{
  "positions": "alibi",
  "init_std_o": 0.0,
  "init_std_down": 0.0,
  "decay_fraction": 0.679,
  "decay_shape": "linear",
  "batch_tokens": 65536
}
Each number is 500 + 50 x the weight over its row's rms, rounded and kept within 0 to 999. Layers, rows and columns count from 0. Numbers have three digits each. The size before them is the row's rms in percent of the matrix's.

# v: layer 9 attention value, 192x384, rms 0.0551, rows 36-71, columns 192-255
# o: layer 9 attention output (transposed), 192x384, rms 0.0569, rows 36-71, columns 192-255
# q: layer 9 attention query, 192x384, rms 0.0468, rows 64-127, columns 192-255
# k: layer 9 attention key, 192x384, rms 0.046, rows 64-127, columns 192-255
v36 093:514484470492512440477577538629566547529492582414529508468516480561526526488468534496500423527516456495516487486522519556509526688545530485534470524541436555490559502487484445487458617527531475
o36 092:502539474513552464489528585475510558453539418506458475536419451557550433581487574518508483537503474498482485431505448491577465559529539479503515464484534418488452462384449494511537499494448548
v37 072:465510436491593423498460415431480495491481505566612502534469495465523477501449482551564441421515524421456519474538540519479509524575424480560495491453446549516563473532491544463468453495460500
o37 064:577495522541576519505553422421478531483544476526544497474496399443505600505595514432394593489493486525537523524515514468492535463503491514583444551507511471512532527561641549471509500510576454
v38 094:399545468451392502503530539512490428492530550523432453562518448623587532455521568481417628485559530530480494483489529549464553522469470499510543475452522442459616491480524444559454484551503488
o38 090:481479464501469458504432483494511395500530523501427540579435483481487521426473480518526361531533509502501523471495457495447536505521410511493508484468526510520539503569495531411460573537495463
v39 095:548488498507510476549498464499511444517424498565444500530504623540493479398409497574450491452463472530561441443545505496490540413527430504544450491473575508505462519514513477487556540440502523
o39 090:539418502453480508482511483517402395534537498520518527403421515518428506431563538450463519488447409555493488428522551501481595557529467482466586430546524446541574469427476490669434468633595539
v40 089:554586498637502449444432488569436554519532471431500547503458535425409457493470498538519526467580449535464499533505514464482560599510494499529559536550448532502482459505485546500501556536447529
o40 085:470448442502535557561545489517539491495442566405485448514571444492537531477501504533334574494444454490500438452491450475546522420601506480458383556530536514527466454469513498510462551536553496
v41 083:384492539442476551490600495491593531415505468546466504461486408548448534595600573437501493480538502519501453462489525543510368389460547451517507412490519475458574489502523484618523484521533486
o41 070:461539541429519397540442544480445464528527524520526558500515528420487490434488483542508498445454522490398517498500558501521373542578465547495495510497496548521460502642505500391513536481493538
v42 089:460497509433572567473554459488442478470580496582593526520444514503495414490396554546625510570525497494476439467479542540505528534445470445549551476556445486491463496562507518552475527444401494
o42 085:543404554507463456526483512487437384594438498536553588509527426566498526394510511512506607529477493489552418514497500446431669538538543485515417536477500551534486575513501475489482560524515499
v43 091:469520432466459479502493453492421518483475540467596478503412450504482507552570483523555559529457477487412502421546473519527579447424512497479454508544500509463525486537498511507479507347413517
o43 078:578424424528485489558470511474415397538514466542471476527609477456487583434426612464549584548530445516545473528495517483468538525515481529521466488450548547571492498439494487503422483522505547
v44 106:363488520517487524422580527519489473483553420557527507548558468576481526497461428525570496372452539486571562438571607556477534503599499519446548353449552611557668450498454551508433450442512462
o44 099:544437436503490415505473511549499524486512564487530545472491464530482539492502653462530526535428553606578499536515553531468541465516411461577500539543487503466516490536442424531551503609457486
v45 079:427450581526435539528558428486502548469510535526430424539508402587421492440529544457505564413500570461473574518480508550481519473505518454511508506479505435494541465477461530525505437425526486
o45 078:415580507526433413408502550547461461566456531466448582549512517455506566508534586467441442415421481509540472556608439503441533533460422397483487491517498580517528407590554450430489511597577529
v46 078:578506523447512527512543498512485522559592419487485442535469521400544528486460478443518517534420494499459535568466493475509522524516419470476494449542553477546506473476434571611533509448530518
o46 072:442510528510500543480526417423470577500538477493563463483473528542497494556458547503577502425533517434423532537472506492636482546527502552523478496426442502509475584486571512471473609477555466
v47 086:465412466426480465562429564516501486543518568491550484555523531594537551522554526557545416395566483426409583439526436548478485489574447498482466525468454402475555538562471476431494501518553482
o47 080:459510444443451493515478420518566554536539621501531542507532558624618518566553536373494474489545383503495452500517510511396552566509485458520550460505482499488464412581492515507491500567560476
v48 083:546418474506556484540578432606501419455528553569496382516493502527481507548578432526519455468440510455636448393561433553509525439470522488451430553490491474521457570455527514442442520578516485
o48 079:492554567549483470485498530482515531554476457523504518455494515519511454506536489478610518594496444518549468493476491494488489563388479407398669423448465477543449462482426511470493373557404506
v49 096:537545480434536573623539529546524479523624568502435515514601416618470555444491560485562447505424477379502497412474478457486503628550496543541508537499513514496552504577518505476509534545570485
o49 078:480475438545524550548520514482498500458533592461558472485408485553480483466549528488435490513480463488509406430512530456539496572557513410535488538449520497514482539464440520530459491433551539
v50 095:508474559563497540533452493556441527514500495546513519440423489449399504415527601453626561500542508544475394503519535487550471493561502510480532478442427509505446446513466481538463457531508575
o50 093:538542439536489546483450570518481621550436558498470534550498461493577548373460491488483557515485504545447485471591488513504409495538430492527412534478516438516446490532559479445517522496519449
v51 081:522564493580476484495472443539504499557419450490534406466503470509445563495496429539538502581564491575510446522515511553527590512568491543464385517541459489470510426498494599471477501555510541
o51 074:484470462517498564527465456490608643440585491451436496490457480411563407519530568483447528430539489475484585510492491434604411484437455530537539428500522388467442416515561528485520481531475459
v52 073:550563536479389498541545445541512477503562553479513516560554500645453530506519514489366522464516469442530513500549504493447532574485464493476479458486478536456574475465599353561500476522604470
o52 069:477589498403481442418559533529468486529446427525493435584407530446522601389505517568515506516473515522527436513558486528444511562460496472431479424447481539574485526470464485526383516564510496
v53 095:509488492498550536538395486495488462548470483522519485400566460410504550522459572482584434539525530471469441528471493499553559425579520523479552546479491511443489580535502514468549488515450513
o53 089:505489449455421534525421456516566615453514431509453541452551548526533452514526465473517531442546528572464610497528524472474416466477537571599539492485495450454516507519561482520561437404532407
v54 084:394479545447526479418485391493517513501375504493475476526528437502456538509560511524466490563550487533476499451505547508486466471495452522423473453359558526546528520513527544504499413473512544
o54 076:568486422444567417470452515592559494477478481543391506454479485439442514473525528445440546502531520506557531483521420490409500510426414497528482510579525510502539431516519496411566486537429593
v55 097:562494480623503480526532450525500449367481506481490497554588499547364496590637503573504470536486451484527424469492430514486563478518550558491456562659507529441520475508530474621571591401456519
o55 096:446469538615499556634491538401491444528449389456408557519487511385418438530457429553543482573443469483484456506542430430425532537410529478433427489568495586543529500510584535462461465499531598
v56 098:560490458526458480548527474496565517443496415455550511610494562481463443471572449493538570487512427455481537443466461486429482522482490477490542462481576496476502435472438511499451515490568511
o56 094:488502522631475627491580542486473475489537527430479471517574470494477517588509519552558452426453477431491482546481494500537533527485541483499473537492504573482539520498511516481473539553586489
v57 083:523400570575459531423418463510498510555425498512425437441545505436478541542440461486450510459551455466450553549519424521482449309531560514506564552561447441501520541434512595540576536421433595
o57 078:424599476498540540513430518466549460477480509448439481403638543532505472536418554474535438463429506512566529459470490423417422508453557556522505529490468478435421452560497475546520502621503528
v58 088:605466542558579540501472436547580476564569516575534495531481530513497383570454449507493513453479562460497426507559517438443520484523436479509526558462501455476448557583485506515490483609556507
o58 079:530337485451456447468521528471441464608477498592541521408469537558508622488618554509462571494446567421512478527490514486429634510519483489514478430483500566560474534534484476677498515608561486
v59 098:493510497600482454545392402470417506550565450476390608430502527453449459583482396443537505463521543480541461416521475482485464389466504483415568567501528482476474575520494542361542441457512542
o59 083:509456537491471461435558572485567505510406450460551467472560563537404433563545480562436543534425512519559448533456484467418549422497489551491428504507468546592511490461461508583517497496573590
v60 091:513442523332534522671393562470498471533504523460390551541566502516458552578523549474397438603479446453536476485523460497488492461509552466402486598613524456504475495423491466535567594447487558
o60 087:503510543491446579483491495359516420480506471528416508530461454429421441570480466471611367518508424430432472462449503512503538532514534492446528504477496446469420550467486626375460488509556546
v61 088:408457523496500552504453443494474457587468485586435436577525436470417470512545410569479564574479485518556511532503488527488446436472536470460445511520571444498502548455534399525502559543510492
o61 076:500543532510545554468452497471497542577556476554437569480423521501511472472424474575468473489512525421547488488509410463508557570515516482479489522542549505517453478476494461456435512605509543
v62 089:448522510558520504537445445550412456658530481504485488487531546439490497489472470585489399448461489495524480503503465481493547474570495471520434497523528466553533528488474580412486522531456533
o62 078:546428470497459540500521469438548534439474478549504502416467456543500415458447494548583570485580500485492517530495553537541537450418480492518562493490506419488568524428457543518492478609511465
v63 086:480470517548494542454627527621381514517497486401533549518526522479469575446500510506492525517423422550573493455512407506590554414518571563498466544482492500547495467492523498594503552544493475
o63 081:481472468514543556585515510421562566476540453503486398412458533469454458525486463505582461528543553457497517531463509499633367549489552439450430501473446347480465532474437545503453479547403500
q64 098:522489440518568454537573464502565532598540548481573462539481557576451462479494429571441465544482481544469512521539473503509562407531473536490595473534417470523576543527498565445511506453396522
k64 096:514534540570558430512465412514554579525526525546543519503546585382494464551468492531520492495580523554541444514604445510473458512390430489471552537612528482466430494544507525512522527546435537
q65 096:542485535559533496426457552459528470480522525513474529523535595461467487459595523506536463433535424499537465522542481512421476492428449567398492428519565536504571450431358452510534588481506507
k65 093:499397507488463530559481518514604474443411489499471512419438519523528477484578510560453520435478516564552444438487485580533520459556467449449563534438562521566457487498425470458425486398556524
q66 104:519593510583533608515506476439506456458481498510519534431495491516449453514529466546543512529468504481424594511538428536553424526469525544445523486453514511535507511540443580389550505466416413
k66 108:510488639602551566559496473480444489454461505492461470548523490449546482470473438461545615406566482568533524520555425533490520374567439495568493601397563501491443509475482557506412493408567503
q67 112:461520474579461591510521587469392517456603514556605464560509507545401517471479568515561466507508482492561489465482462514471469530601606564469390484488535500500513471387438491537519585482500485
k67 113:460559488544453471540548493485428519532511497483505436484468527524496525510487550448505433468494472544530456516461498419385511524511567556529452554374494532598452522382432491528393455516507614
q68 095:480424570543498546527441507513403509460438432513557510457507412524512548555551509528461478516472591521432492513546526578520590575489465548514462524565419473492485551489519550471542473463594460
k68 098:493577526502405561576423510534439458496492514485507460529616513467470563491421508532577518502450516508551509494587462486482522388473578506491509467478421577490455518534535506488491567563485477
q69 105:450578520490493547566512490592469475474538552658529467486426458543507512487471499567467517523443524485511447556437482460582567539497547510484456410545392478445508538519553484545490472568416494
k69 104:522575470490502399433543425536441466585578534514482612548559444531506598443424518525485517610494509494460457497469557529502553563495511453596579464480456439424545512504479462564466493564442438
q70 094:471565492518414464422575421543537475496502374555487430434454451474513462536521456560533505521438494487379586533490434548495514533427456503554592592497454564572474518456554496469549529387486502
k70 095:477439579499494530471510561560491576540564434483514460497578527407447571478519476572637544548479599408553544610444403523526501431505482487374458441575454453451508555515575512516531480432556426
q71 103:554413445507456470512594468537502620389500454564534601487430578500484434496541588562507498454493561534527481508481552445534588535430428595548496496533535601499413474499453486485543509470508517
k71 103:483482559352557585549463478579565519422547470508570470513445478554454508513575601482448521498424462491486470471621557446507571481507482507509459456533545489545341455554449473505478380528536529
q72 102:465474503485500493533412504579452504511561496443534429517557498525534490543473492443488416524432446497399454529487483452529554518619615518515538470507530528468471498466493340414558530562538616
k72 101:538509473531513590490516529446480378509537599473492599564571499475491474542554451514464494472542425523411524498516535483527473569577558520438563457503510577558590487513511451515504497446547531
q73 108:502443475419539565503506492525553531409521565521490485476374505441510531530431473548551561550565483466544483486545472537620423548433498541526474552574363465543415457465528488508539452532536416
k73 106:533594494483548527587473467574479443493560472527506518498550544483487495521480486555499470439551451540450521450658463537455442426444492522506499418517429506513540444542453485422534564565456536
q74 106:540534530512465472521533582472534505477524495521491501443387443553381518543511437488456487498510458522595473494505505479546567518604492492391489552487497479431484489438513460447400474517503637
k74 103:483496416456531518533516459477622535529420497540592506517451520543469521497529484510399563479491493577511514408445497466588560563488461465421549531519430516519466569555452509509462477561474504
q75 103:487564502563478500576444555514557476539569535513556436550521549494467501462520441549521430494528412488563492462532449478469503511534562587434506434436415541575550538557463426483475543462458559
k75 101:462653442487529509485446499476531493480522618462505535512509569423485493464495561551600458445447520522562618515597564530376498509541496580465558518586487463539467518507545399435442565516425539
q76 103:542507458482506456517446514489429438478553524595602465504459513557539452471464553635512441485475519472533427505507528566504431498540470531570562499512495509511600498488459378580498470521449599
k76 101:437411520435478523532560518416520488531556473420526541560441533612529420515478598509564479453447543561397472540446566485493546522551464618527641433433464487556508468437395445552486491448423527
q77 105:565510449533515503404493522453473469516475433407471512536558467525468522561570560570411443504434479476528493492495441493473527497556497462511461444611514535535478410565550440505606504461509485
k77 104:469491516583391463507475508516488505549487438460413487462520615451464490553495478566436429483384469573490501495488432544471498577524567550513494513576486537509505612555493556522491436475495547
q78 096:474484554500410581462586547514458488468520504439461465545476403482444446577476476446445374577460458502518472440451524481433520555560499403484477526503567491579436520397528520573568521465546553
k78 099:486449562427503458479525680465448438511488516479532445493526427452410536484585396479478537434462499478501500526480486448546527508557455489373473576494397499661467594489522560418432492487563597
q79 107:438430429392482482536498555498517501495436477536488506525478487496530465434466538493562457446517536490528498454517438504403558484504485480574457496442450429435421457547527553392490494563476505
k79 108:495445485510582507603529494448534452511378483600415482500529607536587600485514511576496413533549440444543494515556505592520516654565566484454459436563427527502455484556437453490494408515498509
q80 098:570477473512446530444488507597461506473573509504512486400483577464485580585463495477443519461510496478487444407533433475583462570397446501508445558492512561568468425435547514612421418484614530
k80 099:497375514520490460480520474548487528444482442544524447493519486502407475511549471486494528537548462542499415470535436442517564482458548480380453466492506497475370519471504482522476473584396622
q81 114:454630413555564537458481491553485534449602460500431516578483523502457460525464550535515524565477429511458545434539431492536499497545535487516527569551630469435526395447527493540475485453461478
k81 112:481526543581501481476489485503459500511546496486525451565409530437517391531530471448573531458531477588472554509508418490523576479615501571563521513467503551513520441471430521412485475341487552
q82 105:452393557640404468510526469488542559408502562541445492517431461453405553500475470527566522507513581504467526491487564436523558486430501531579488493487559522483528576575522464459459531518516520
k82 106:495452380504573516561460510550514456513589592505587531530494513515533485555530428548463493486497552443577497480536474404509450617499575508498448552492583508472562458620594453498516579499549489
q83 103:495437432486563512533441477436508575469445450531538503489544657553500438469601537540548590492448512492582498561446525533517551478456443524515461425600428547495453555610444492504452551499474483
k83 103:519458484452507530581447530501546556457467541463448470439436558583543455464504678526535568548525515498516497460551641542557505420499512601477576450481546503469430495578497515425495502467491438
q84 108:515520431505537501526521534500356553565569476451489510506456520483559500460487557494422537432533508435481522492468409422595452430485491502621562460541538500516488437568588473472440490566529614
k84 105:555388438484393503404544506498585545499591467523574501499488485520561498530513525514484464536548571424454496487449509455497512473438478523603480490486472516517490516436545462542538488551493497
q85 102:567545512601495420433522493567499466583480484509567540496498476499479498542590463487505579558497541552513442484459542545481575488476479459504492536463514562507450471493479599485531496461502377
k85 102:483526552499508414475487484530475554485403454540502570522478422483532519510447387466477528518454579545513527525356352571547602481410552467550551536453579526562518463493479531506517409473561456
q86 097:587459348446594542503520500515434535474489465365504457501536479585516451434553598476376526498581533575494486559466421514593525477584552452620463539583545552409440502555497423462455454482479436
k86 098:518520507465449478528437491559538499426535483477508461572543617519466445559544561484493509537526435570515569454551464428503439457537487589576460476573453505404546451470493602487539499493529435
q87 094:520538465557525446466556521358387413574528504530522465497442395559487515527473445466461523533478422399441488510450445469516603461639411525558512498501446542436545492585547553384538425502521557
k87 093:518463499471499527558490462489484448615493488445514501470497453449540476557489485482595492478412518403440522457569417499560504471476455551572486519555408531482418599579507540439460471534477555
q88 105:474529544508478537469572492537521474470404548530484598534489416534450427548572536496469517416482529531533566471497579463532487600523471505497512586450495477532466519523497540511512523471547431
k88 107:453472523525480545522463533506457533525537507484571455568550521504488563511575418476409514446466478486555566517570571393497490463511575469339402542435493513573490465542584464579443491509592480
q89 107:517505573480479449523510469398525471569461469495470462586437505524457520553492596465500523503550505419476505573474544437588411538486542488497510513484529465500446404476526526577544467577490532
k89 106:493522530473472484503520521528529592552459520573466450458409459426533496490445491425459572554459460429535534513412524448529450481492484401528381509546532519534502534429553522511497493490565493
q90 098:513470509537525506537458491477495541505434453491574530467422568590603519423569463510487619486461541540459492592453449486484539555449506462645406543569442599477453483522516529551538599499476505
k90 099:502556460489563610563511533411635431422453538513552549511494457542531472478530527512418636561536433436494517443567520544452532447414433522431447470434519527464516420530523417421549534445528470
q91 105:487513575467461497540453482452478425531550492492560551510483538533490587500510513483533530464473408510516459516568608466432596446544390495518520502463528514501452533455544484528442527574559564
k91 108:423497496513470531415568512420525355512473524510456576528495407442536461499532585541500544488489466499539485416475588498517552516482424505344545452397476478531502571569494455570475596425529522
q92 111:422486447473599509544517512438514518517508574409530432512509469513481561504555505601540421521583502430467537498526496535591436541564499459514516508618420436474550539595491478428504511461537480
k92 113:516435441518519536424504480440489550381517474493517483498548549577494447510578541595464469507550531421548512440431505545510470548580429505488559484545452530506569573488512596528527628403560452
q93 098:486492539551505513440585497522438457447531424578485503450545457574481497538524460566544419502490474576498532512379429533545570577565541477465533433487505523488490389507476580459500572493435430
k93 103:474429519507493531539523468501486493485524452599500512537519418533462590516410445492475554492509506489494461491407397490606496524509447497613481565448504480546487497408478554530509489465566527
q94 098:483462466485362462535556527566534474517413510478440430506551533494464582624503397552475423557433537466487566607507404537500478485424540434523445457551470544475521516565558492483493565569545546
k94 100:453477507516567441472464536549463472534554501545551544526573578474472588450449452480486506483584508519452526547489527522526498478494489515468487468504564585492572481535505488469505466558423611
q95 109:485470474498571503549524480404553486498550554521586518536522496503500484561502580515442504456496500474528494422469431489520525544551516434528522436576498573554522393607460420323517438535439513
k95 108:501409457355480531600537524455497560467470546481485562553446554587550416564488480494449560452473536536412535528451488467537482540595529553581559561535506577514524529559482446400481485482487478
q96 103:527530468516406499437526472610441407530440429540546477402580531424509554615548543439510521467522540502522497465439427507402503535583563482488414497426487559442533628626494504550508607462561380
k96 103:519595530476475531460481508492489417447485574455486478523544469475529477594472550525418506441506502493431447523500355477546523496511608450383490436437482516517523483539546423569458537460501452
q97 103:542496571482407497449453437483431446487492454522539494464450512459437523544671503522465502481444458533461509459411499518500572446540485558472461579438520494496515423541510448589501490450480508
k97 101:433455491490472516578462512520490447559541500420545496476502471429551522425485536522486480578500455501490471584536520568551465534527551492448511452514507421456533540512509365506512475464494402
q98 100:421408531516476531425517562458478487565425537456449489482576432456568497536558513508494556502565513503517440621514555575425600519391496492477514464465440519547533488499611492605551483424486443
k98 103:548532565491446512478501605508485475542550433517539445502516438557590479504480514564521554485470571460428566471507573518499462447423500419489571530518462604531587475509539512478470504474545448
q99 098:534600535466576500478434399511514508436556495508519494551505562507453548435515547442498413459553536453485524489476464391550431501583568529465555448517614559477492500502370459533443497620450512
k99 095:537418459446522486551503439492555559468496465529512456534475485505456468473552475453456460509539515565499508417453525502544560473584467520560469525494562478452416457530501464508463508427539461
q100 112:536577464546551437537452560423491441496562535442578477498441534532458407450421550455521578491539459493531471500520548433593506465473395536421537534469554496488495403462506483400524426411532568
k100 110:450418541419557541523481473489530541488516546486555458383404528561512456520489555423477544551567474477399558466398576424655499499504467529610557540542520463536519492490488507490427485548451590
q101 095:446539446490464440455465501479477562381526482486450591488534542442537536396438519492530566533513505525489445541493540462503465443442515514562546468536451513541489565436563453577490464490477441
k101 092:470577501540509456516476475511425569448605459626488493460513415473458589462465481504500414466486577472565526521398388534555473530512518558474510476498459534518551477570512449431415558586490537
q102 100:510613487582562459417500540489573586569515525508551487519474572492479533468462478443393511551595452504501499433536447435395535526545528459578365568491547595453551535544555488575484531490475402
k102 102:554550541558543457404484470413505533478426526517542530499455421542517453479558418472401515457522531554527490516419412519447569521501541456553455587492520490497454549559341473437493495392530494
q103 100:565540521557507539497449535432499470355497441492493615514522476539469512426457507582513481497502488451415444497494516456547453566468458479425481513553453471460489587475496508536473544537555459
k103 101:445475552491485537403522535406507401560475605584467521466409430545581508481501473471545509513421430493425418434465605342510528517494462465474491481460436563485542476475512564546474558502558539
q104 109:458533555512513478524469517447420416568586495373533489567560539531508613437458466551453422497505522479418493559538450567589417569465508507448581467566526442465589422524538487501507470528422535
k104 112:431613599498498446455547429466454480501539471509470517499547488457457512572523514559606440446514539521529416518496455485532536466537497504515562477555519475419560516444446567492501542555486595
q105 103:485503448481584540544526579414473505389574450453505420517534518537479547436538572482586507532446515474555485592445555483552558478557503518540524551495501514488582628520507486522558498474479452
k105 100:434413426423593586511533409530487543452512447515507482559448533538469461523528459470474552486442493513484578454354588488481470593530522528563551555544486445548509545499465581564454480437526441
q106 100:415481500550482516433575510387534488494425479516443548538472533528449605567432511625544458487458528419577456517410541402580435612483499518462576441521383504599469515520497508551453466542497510
k106 104:449467420450553485459509578486475466539592488527569553446490451519481487490453454452528566555410527448352484506489657483548454534558493485479568471506447508572482436480540462387518515530489638
q107 102:511538531549515542529539426482493507521529539521478472495540590591471511474523408525511466510489638423624529505506465395485491505413546530445474462538385520547513431633516468476465505530497543
k107 098:493508565491522544573432425561564597570513422639484491558519581426466506541443428460556446530546550538514536435549508563437551521489530430472472498472501534441520518494512491488435533574458550
q108 113:426423451540521472420555507484429457535459521518597497555522462437407535475458524528485473581503552510587519537427574446436523395474495508490484516488512569563576607523515568633516526531530490
k108 109:417487535503498476540485562467425505432471507511530462500460496581508458539445428548508543392487523430495519487473536379492432556488478522456626520516468475506501553468549393515530434545566446
q109 117:545470451429530498565477521475582562394481546573515506404485542497505536520540382485453550535486546557416523523496505512503446503403418517505508494434445559550529566477510553508504551548506459
k109 122:567471398542575563464456427446502469466542498546484554463525475483468502524491537470609515545492519365490447461497592551459486556496427439450508445477555502449465534522538456540570547458424463
q110 108:567556501482573559460507468478559497418567500535583538466559542418542508506491519503479523495513533437594550474541423441510392552545497393491430595520558413390648511353583534446462406414498394
k110 109:505576563586431438526501561538540501445474498522424541536496411451459456474417436397533611538547481584384522571496377458394518465507508539582436558416484438453498554507428552569448541528567511
q111 106:447435491527558462513499433478513562450538366541550462530559490436501527441549489393530537451467576490546497475490468473453475490531540467503481492567564407456512541539503514484521461409493482
k111 102:487421424435522504552534471577538575494506462537513520513515514637606521449532512448529564472586467533508585534495581517539492539416461535541532499461427436493571536498454490561505350474440459
q112 109:498532439544515455491536508392495413516499552574573531457484469492508475488547524618514502491466481546444433500451440626504553495509508483523595510529519530429503577575489460463587459480529527
k112 110:465464589492506544526504453514396480511508494436497507538540554607630542622462590579563421429521594511457520583493426514547605509519522592574543467628539542485566560493457477511454457516439458
q113 091:564528451560431397490518504528462516561597585442436476453572600551428487544494546418569515483526462507556410510425451475508564441567443552473567492383587550537497524532401430437588508474384471
k113 091:502450471439533453460578502487538570467487445512493480520453486537506483496589482452449408383570545511498614516437478509573477640475545479523502528519602529530535430460486569444429466495481513
q114 107:552597453568423455557470442397441488483476521464466455471581480527464385444482389375500468512552520587451446454490392488438545484538467483494483554482479427507477521530523616446505522463459432
k114 107:605498422492563527473493450473491542470496518542460477491583483476491460452469474374502480586513491403475535500517383493461418586557499489542462537458501521518521483476494550497543463449547544
q115 104:456504496501515485537492516556555565519461495592564514517517434615477557476516515613483483478532507452521534501447566519514479570556578530479582481522427505555543647498545511528432428564435588
k115 104:456530475464497474408573441463427476518481479526537487562509570521544448407560578477478527515489521414475649483356579504528541455521499452470547507460480499486549564513528444475584491415457385
q116 100:444492542497460485537496430506550458477422527515484528442522404490503566512572504434537420497501538610475468475500582535508546464499460499517460573354570529481519504501475472532419481510560603
k116 100:443430551575403491478485597508577476472560490522523515577437408561500532445427531525518515598530537478529548498488503454436570470577530443554515515491510582430491460494588418606438530520554472
q117 113:557537483557574548476511473550419517548651449511562485482537527567458499497493520488529477534595460480522478518514517514553490525605508576504467461547507422438518439448511414483490457532494529
k117 115:445525656467522464532518392489505521465498407531586412501428509533471438479568528501548539507462501621516527492430516470525523493521500516579544478452457489479493455458373530606402433427476538
q118 106:513470618571447392458486404440417566557485583592591537514461460430445584594626546564498493451490503456488530465487529495410535514549502461543563473586490543589421526474498415448506529512543511
k118 105:557541434412452567437523516511494547553439473539566464566524488494617547632551459496530470534430537444482572523468472473539518584487628514504500541536443579536596582554482470569482528474499463
q119 100:554548551472481500528487445597514475497591544572430500615544575499433479406506532434427481442504498422466496538548457491453403482501552543401472470368540457517404424490477362558521521493486452
k119 101:498552507459380494584501497525549475545517587458486429530499645532511454486426449440462511472470441512523575527572448570417463486509583538568463589515479457521523511520406494489492459562467552
q120 103:494545497465503434453534538521515469552515467529510562419520483529452510527433478427474511482471454504489494466361487448453501485532462392383479522510488496448529436391464481526480409562469538
k120 105:433486553540477412477529458476535454605497463534515465488509503498485523478435437454562432504583449592450402505439360563593562437556477460506548460522458472543454404531371493496439496512433553
q121 100:469491504530499447519578489542561489414442552586466476526574530459415486475468443470479538400570459496577539535551520516510427423460479460462440434443517537553513546487470535617489563522473518
k121 101:505523469557547529481531475488601428468468528482494449439529515405461460411548524508536542561587511466550468479617497581474464512479432434381611499430512532436473473556473506499564579453505514
q122 104:487474480460484502478473479538527543368481482466432553507413540510495545576469524498530488483566504536472483442588488549510557473479436521561483522532547540499530473403451472461501579566548483
k122 106:564472512561502502489525460537587523515461423520459565431498600424548473484445511482444512376497499549463442440684437506437491432480461511466490501506531585553483454550516456454451541474535571
q123 100:512561487483445515514499603522492478570549601444530487538578553495518381443514592504494499486478554536482428452542521434425555462525550511578593545388550490554568536457501475603562496469462418
k123 100:502598511543546355379429479489427465502467604511540527541437450469509459544532438489487586523423466483447570565429476484471512494538591447439560471574563519545490498499511523499538497402465557
q124 105:464475398480531517552444437509510589474497510584579471533517528461543456444529641426485584472457529486436540546502512522511460434561466495571446458610548546394404500457502455492480544502467519
k124 105:487497367411507529474583523540520637512461369443479476465544434550472482408516575443522528477534465499470574506370487534478460488553434560635620460483489495442532471485425532556513492459490403
q125 100:537551461484480507529472494516499464558480539494517505478476560488555423538549537507489578532498505531503552490430506412509437534510553535465537403505563572501540476440526527519529556504479410
k125 100:478529569519537524534473449581448444469539455554561515408521495406511436532486506516626589506518426592449499556579518471536481407503427493609489496445539482467523460503467510506445450583487560
q126 103:449507526434441463489489576481440463419486506582500575459482504531511479523569566573547470480386543424493444636524494519470642532510531529464566517546465544540464509504458396386570549489443456
k126 103:506475552505443480592469482433485506511512534420467458515534463527523575578416488524511495477456481485473532543617492435525523431578593528565560433539506611510431498579430545451470552500528520
q127 103:527452489509471592481462528527398516506446494559398569485589483540482491421469378473503495526519498504494411572520434544553527441405478452501509557486460445452501477558509451383499398581557439
k127 105:592509571554496513489433450458483555524416512546439552437598599555451499443541441489576509543565531486509557468487393473538482520467489432477567512499498471386556463538538569464493515565504483
v64 086:541463538457522576570448534429459418630551500489641503522511529441449420493508540537491396501506604499460488486473459547560489472496604499529520532475502456519477499528517596489427506559465490
o64 089:542552472453487522487365474418464583520618480502588488460481498491572458451449532485515512497576543418492426486514403489543491556519535485590460375518527429452450497510543467412510593552483512
v65 081:462462529496539502560530424477495462471427610422451533570478428534519502544591455409562517411476581471519596567547565440461424471503460491512511489570583588462508429529550526486453470506581615
o65 076:444513473462549458521560582508536531552532449490526529389535472437482467501658492496446509474459526548505573573502618510485422452531432531533441510569558524533504483557491539461495483499634521
v66 093:439590375372456450485503498574441529467546499517389465637485461495516488522506410451531516527460465484560601525522521502559535431481464454457462562498473512482563550508553597497455511570406489
o66 093:559556558435473526458419454466528587409598450400532584480545413418435596514490458488529508481451483445421481439562464456667496470453450469526435542478516540488501536528529549450492575460498471
v67 093:486559476349484530570447555475497470500515503532552465493447497433440531482476512467624524575426426584459476499462501490540457472480547517511551513534538597441458512464476554462569533378491495
o67 099:453680509540502546519465546520513505460450579430502507498542510492490520535596440541492535477500425504505532465513521492553470490458486503474461456501494451510534415506454459417536421469512452
v68 089:547464443594505495531500511521506422477546424525472544485450522594411512459452470396440388471415473513463486518469545526515482585488445474514536543478554497436608449501497561537471504408515484
o68 091:472640496491459512403479490567511487506443557446501460432524504473502521536423448444475518541519468526524496419510466417583440489514548422482420526468581437577523546507494533519446482544549470
v69 092:499453460580437530511529524459544459502533578535623393526497529513513459496664630554570559533565519535557397433539427484520631495547475475493484501534460515495480510462462531496543489453582513
o69 089:550497424673491644500409508539495572559489506492489477478559490603543450492462550529600461496535461576557391457622484503459504533544527549441558534500467447404473495500549542414471524502546539
v70 089:526505490559547592490444574470536499501505593529515437529485460481540530551457573485486497487542512450524453462499520478584535567568533495548545574516420472513474516497536468580505476581519630
o70 088:551422554533545517511453493512499440515463414578520458451580364611526525435470559484556575521480585454498527449596512552519320524526557460466553505559414467503460555442485412564463556436467532
v71 089:470534432479470535498541476522474520465466665600562477462433478520482527479625418529509510497425521462550490539494475470472529485440538486526517488573360523545538574485493601599468563484424623
o71 086:530510434613495509525541539524412582397500494451537464484496558434495518555497473420589475518525469497499492484542460576525548473458478519446580460427477497533488530501480620460388558451514531